Weights of a small GPT-style language model, trained from scratch on English Wikipedia.
Size: 13 layers, 3 heads of 32 (1 for keys and values), MLP 512 SwiGLU, vocabulary 4096, 3.03M parameters.
Architecture: RMSNorm before each block, rotary positions, no biases in attention or MLP, untied embeddings, normalized queries and keys.
Training: a variant of Muon for these matrices, 129M tokens.
Each number is 128 + 24 x the weight over its row's rms, rounded and kept within 0 to 255. Layers, rows and columns count from 0. The size above them is the row's rms in percent of the matrix's.

# layer 2 MLP gate, 512x96, rms 0.102, rows 377-381, columns 0-95
size [  6   7 117  76 118]
[[116 108 131 131 123 131 134 102  90 155 151  75 143 155 111 114 114 122 160 129 152 111 122 133  93 136 121 103 123 108 124 148  78 138  83 133 116 110 167 129 127 121 121 158 143 140 105 143  91 128 147 100 125 139 113 144  90 128 112 126  77 130 128 174 126 119 161 150 104 146 122 116 112  76 141 121 113  75 116 111 126 187 160  83 123 120 169 106 101 129 111 129 118 100  67 118]
 [128 112 116 184 140 126 157 146 131 110 150 144 120 116 170 139 129 108 122  81 131 107 128 157 126  90 111 103 175 129  99  63 139 110 132 151 142 107 137 126 120  73  78 135 147 125  93  84 159 153 134 141 133 173 101 137 135 132 153 148 127 133 146 112 158 165 122 138 127 139 135  89 153  99 161 119  90 118 117 116 134 146 106 108 149 149 143 154  83 113 162 132 129 112 100 108]
 [112 110 115 122 132 114 112 180 143 145  93 148 116 101 143 116 109  94 141 100 140 143 136 152 115 116  96 115 109 141 127 104 149 120 119 134 152  93 110 128 138  86 118  95 130  93 142 154 150 140 136 143 110 116 107  77 117 136  93 108 124  71 143 164 125 144 143 164 148 124 108 106 125 111  56 131 152 123 139 128 126  73 141 110 120 106 125 161 112 122  68 123 180 166 153 124]
 [158  97 104 148 129 155 129 141 121  89 126 150 121 128 114 130 116 103 142  75 116 136 131 107  60 131 134 105 155 140  93 138 180 100 113  93 133 134 164  97 100 131 116 117 111 128 119 106 128 152 161 136 141 167 138  76 122 121 112 145  97 150 126 178 150 147 125 143 155 142 125 101 109  90 134 152 179 107 129 129 120  89 124 121 147 171 126 143 153 124  79 107 101 127 120 161]
 [ 97 103 123  48 147 119  77 124 115 133 194 115 105  81 116 139 105 109 103 107 112 110 133 112 134 157 123 110 144 121 125 107 130 133 111 120 128 120 114 118 153 149 126  94 164 130 130 159 139 113 142 170 150 152 153 142 138 131 104 140 158 127  85 134 150  97 141 167 115 145 157 132 178 134 126 148  95 125 115 150 103 126  81 131 160 122 123 131 189 137 140 167 136 133 126 127]]
# layer 2 MLP up, 512x96, rms 0.0977, rows 377-381, columns 0-95
size [  6   7 120  75 130]
[[146 106 142 156 142 125 121 112 101 121 178 148 145 148  71 178 139 143 140 110 100 144 139 104 135 110 164 151 123 147  67 136 101 133 115 141 156 155 148 125 137 119 137 164 128 171 106 114 146 127 119 134 116 120 118 129 107 138 118 163 113  80 130 153 162 100 151 108  97  72 114 144 132 111 119 167 132 157 121 135 150 143 178 102 113 153  87 122 172 155 153 139 123 114 124 154]
 [134 125 140 135 137 112 157 120 144  66 123 176  64 148 143  61 135 129  88  80 108  68  88 111 126 149 128 114 162 143 134 115 153 145  97 130 154 137  85 121 110 112 117  94 124 102 117 115 122 110 107 127 164 136 130 103 104  93 118 146 124 142 138 147 122 136 113 116 100 140 137 105 113 120 103 140 123 106 130 119 114 143 113 153 108 122 128 180 139 169 155 127 156  98 104 141]
 [190 118 150 128 155 144 138 123  96 116 156 162 130 116 151 124 114 124  96 144  80 113 117  76 160 109 143 128 119 113 128 122 111 114 140 103 119 124 124  90 137 143 152 147 110 142 143 118 107 158 127 142 124 141 140 190  92 151 142 123 158 209 140 106 139 108 105  93 122 115 179 150 154 112 143 101 116 122 109 140 144 178 133 134 160 123  99 130 132 143 132 118 102  86 115 153]
 [109 126 101 111 129 109 127 120 124 140 141 115 151 104 142 164 131 162 126 173 126 143 141 123 122 105 152 190 153 107 119 130  96 134 120 154 137 170  96 103 119 178 179 154 146 135 173 134 106 112 118 100 127  89 111 132 117 145 141 114 170 149 131 120 109  66 148 115 140 170 127 157 114 132 131 160 117 151 151 119 122 134 121 117  74  66 121 143 131 122 124 138 176 125 102 143]
 [162 110 139 211 133 144 173 132 117 116  58 143 151 154 141 121 142 119 134 125 167 152 142 156 116 108 119 114  92 135 115 142 134 126 133 133 124 125 153 156 108 121 120 152 107 141 140 104  98 142 126 150  94 100 105 126  77 116 135 135  92 152 162 127 108 172 141 101 129 113 111 138 110 138 144  99 133 125 159 102 148 130 187 123 122 153 137 142  86  90 131  78 119 117 133 139]]
# layer 2 MLP down (transposed), 512x96, rms 0.0166, rows 377-380, columns 0-95
size [  7   8 127  71]
[[180 139  69 139 130 111 126 112 156 125 140 112 127 113 140 150 116  99 138 184 137 132 188 108 108 124 143 146  70 173 103 117 102 141  95 111 131 101 103 148 128 149 160 116 148 162 102  93 150 141 134 143 143 129  99 144 111  84 101 161 120 146  95 103 117 158 128 138 112 137 124 130 117 105 121 105 156 127  81 125 147 107 137 149 124 153  84 102 117 112 149 152 115 116 125 165]
 [129 177 134  98 156 124 100 150 110 144 140 155  82 128 131 101  94 134 140 155 182 138  81  79 142 107  89 166 108 113 142 112 133 128 110 138 170 145 153 105 183 123 140 135 137 110 108 153 187 149 136 126 119 115 128 129 128 140  98 144 107 118 102 120 139 159 146 131 132 124 134 121  98 121 100 123  91 129 151  94  73 129 121 116 111  87 134 127 151 114  89 149  92 128 147 109]
 [ 79 139 126 120 113 125 109 189 141 144 116 126 134 112 142 110 116 132 170  96 176 139 138 177 102 146 102 129 114 134 130  91 143 138 114 128 164 108 138  97 129  97 111 126 141  93 119 130 151  97 130 109 158 124 109  98 163 120  90 106 105  71 141 150 153 134 155 165 148 155 107 116 163 115 125 146 130 161 151 131 113  91 133 100 142 110 145  96 113 135 132 107 164 174 169 109]
 [133 116 102 150 118 147 119 147 113 104 119 136 123 119 115 150 150 140 128 110 128 120 155  82 102 123 181 139 127 125  85 155 177 124  74 182 132 127 131  83 127 179 132 158 151 139 112 130 161 162 154  77 126  91 134 124 148 140 111 105 144 127 120  93 112  82 123 108 121 148 122 132 131 129 184 132 137 138 126 144 116 116 123 106  83 103 122 112 117  95 121 101 153 152 144 179]]